config.yaml
d_mlp: 256
norm: "rmsnorm"
positions: "rope"
qk_norm: false
tie_embeddings: false
init_std_down: 0.0126
lr: 0.0021
beta1: 0.9
beta2: 0.95
weight_decay: 0.055
warmup_steps: 203
doc_mask: true
steps: 9559
Each number is 200 + 40 x the weight over its row's rms, rounded and kept within 0 to 999. Layers, rows and columns count from 0. The size before them is the row's rms in percent of the matrix's.

# down: layer 10 MLP down (transposed), 256x96, rms 0.105, rows 251-255, columns 0-95
# gate: layer 10 MLP gate, 256x96, rms 0.123, rows 252-255, columns 0-95
# up: layer 10 MLP up, 256x96, rms 0.118, rows 252-255, columns 0-95
down251,094,190,141,227,236,114,167,185,227,187,213,178,250,108,221,200,237,298,207,168,192,257,165,207,230,197,205,178,178,163,198,192,288,229,233,202,202,169,166,219,141,211,179,172,179,159,179,205,229,170,111,172,161,209,139,203,137,176,214,208,173,209,162,158,199,235,138,174,232,198,147,214,201,194,154,226,184,147,285,153,153,281,182,220,154,204,330,218,219,222,147,248,180,177,178,176,195
gate252,102,188,215,106,200,242,149,169,269,207,223,166,230,227,160,274,224,250,174,206,209,226,170,112,177,167,204,137,224,234,262,166,213,256,201,233,165,245,235,241,184,143,238,196,185,191,196,222,213,149,187,243,232,236,273,162,213,190,191,176,177,225,191,169,180,295,182,220,229,256,200,194,217,175,157,190,204,314,201,168,184,259,276,184,228,236,158,211,223,197,179,188,267,271,287,225,162
up252,098,233,287,221,204,177,223,205,229,220,116,286,211,222,161,219,205,164,182,145,283,175,152,226,151,179,204,235,243,162,178,235,259,184,198,171,138,226,211,197,261,255,180,241,226,253,249,199,197,96,194,222,272,188,215,227,227,232,275,154,268,214,119,165,197,211,255,173,185,236,190,182,241,195,246,156,188,202,184,186,213,219,189,217,168,247,157,217,170,181,220,205,182,89,156,186,250
down252,098,132,257,136,288,173,147,173,183,140,210,208,144,141,145,244,203,217,150,154,204,199,101,220,184,153,205,137,157,204,172,206,203,194,216,213,161,253,169,187,172,155,261,216,201,231,185,136,170,207,149,225,222,149,152,168,187,142,128,196,190,221,225,194,233,170,182,192,236,224,115,295,215,165,166,239,205,150,201,156,217,167,234,259,226,169,207,187,184,274,140,219,208,221,245,197,158
gate253,102,266,213,155,252,160,194,143,176,211,234,174,190,213,163,217,196,200,207,228,179,265,191,242,229,150,194,150,205,188,200,237,82,170,244,166,214,185,186,266,190,264,193,208,96,216,196,179,161,289,246,175,141,240,281,151,172,243,200,192,161,167,243,169,164,242,185,210,150,175,143,146,249,270,213,215,244,221,250,255,242,230,225,156,244,162,225,256,226,210,186,215,254,216,227,167,191
up253,104,172,146,211,248,190,249,202,192,209,195,181,184,170,214,204,181,206,192,181,197,164,198,155,168,176,212,170,179,231,239,218,110,179,154,202,246,195,261,187,181,238,169,191,208,164,193,214,234,260,207,211,210,289,218,235,135,255,203,146,219,227,188,180,251,214,218,119,201,197,147,126,207,298,234,165,225,197,235,247,157,222,238,136,337,156,273,178,197,249,122,240,158,234,201,171,256
down253,103,244,211,229,116,267,225,170,228,214,190,173,254,195,174,240,212,182,131,231,202,244,204,237,229,189,144,230,216,169,143,174,208,265,141,110,179,193,172,167,163,203,158,126,235,127,206,204,236,228,229,200,173,221,253,201,224,153,245,195,232,95,187,169,244,208,183,193,264,185,207,154,138,268,151,116,234,174,191,244,212,166,269,154,208,148,191,181,183,233,187,204,194,213,149,281,204
gate254,105,238,253,133,131,285,119,179,167,176,189,241,226,199,139,206,245,162,183,178,179,184,256,210,203,199,289,160,179,205,209,168,135,151,116,171,315,189,264,190,161,158,163,196,203,236,182,163,149,228,271,248,169,204,154,187,179,214,157,251,195,220,236,124,229,178,164,204,160,214,178,237,209,207,164,197,226,216,246,215,225,208,170,177,167,139,178,259,178,209,167,171,176,181,267,205,150
up254,105,151,173,203,175,135,238,147,239,187,184,212,145,258,196,232,198,226,187,207,179,184,145,194,241,219,212,95,229,168,161,214,168,189,176,208,190,245,177,192,289,193,234,235,199,229,167,266,284,228,227,208,206,196,229,219,223,166,168,209,243,123,212,168,201,154,268,203,177,151,193,196,222,178,155,222,302,268,171,163,125,237,144,171,216,219,187,182,156,266,218,142,297,229,138,198,166
down254,108,244,165,215,320,181,190,174,224,236,228,182,112,194,192,212,184,222,233,182,182,214,148,268,216,206,163,225,222,278,229,241,113,224,187,221,162,255,205,240,188,163,248,190,218,209,167,175,206,253,184,198,181,194,266,198,201,376,244,204,148,217,166,243,214,196,184,141,158,170,191,196,196,229,190,236,210,171,127,149,235,192,212,226,206,195,220,204,162,227,212,244,145,221,254,178,260
gate255,092,199,229,198,190,171,216,243,243,227,205,178,158,241,170,251,212,203,253,176,157,141,243,149,123,191,139,213,213,247,178,173,268,130,225,201,290,228,222,183,152,145,245,173,230,199,264,206,230,191,172,146,235,205,235,108,263,262,137,184,140,155,206,221,191,244,165,277,233,292,163,205,216,254,222,246,242,241,167,208,198,170,194,195,175,169,151,203,280,228,204,150,177,200,182,209,214
up255,101,295,171,187,215,225,178,230,222,245,210,150,180,120,175,152,166,229,127,238,137,264,190,174,172,197,167,168,216,178,264,203,218,130,192,265,205,181,228,257,259,192,205,155,185,209,220,204,181,212,144,197,99,234,160,219,215,131,239,211,219,140,207,253,255,207,193,202,179,242,169,195,231,204,195,246,279,230,214,166,216,166,244,152,143,177,198,170,157,155,159,238,277,160,120,235,193
down255,099,194,216,160,198,120,237,177,139,157,221,73,154,178,227,229,174,136,304,163,228,216,205,209,240,218,231,185,201,189,232,199,173,180,215,211,257,255,207,231,184,211,218,127,197,233,179,181,277,231,216,142,170,244,208,215,165,197,188,214,246,206,255,311,176,218,191,246,159,187,162,229,261,226,200,191,207,188,137,220,212,162,199,231,218,198,236,256,161,165,122,282,188,164,138,174,196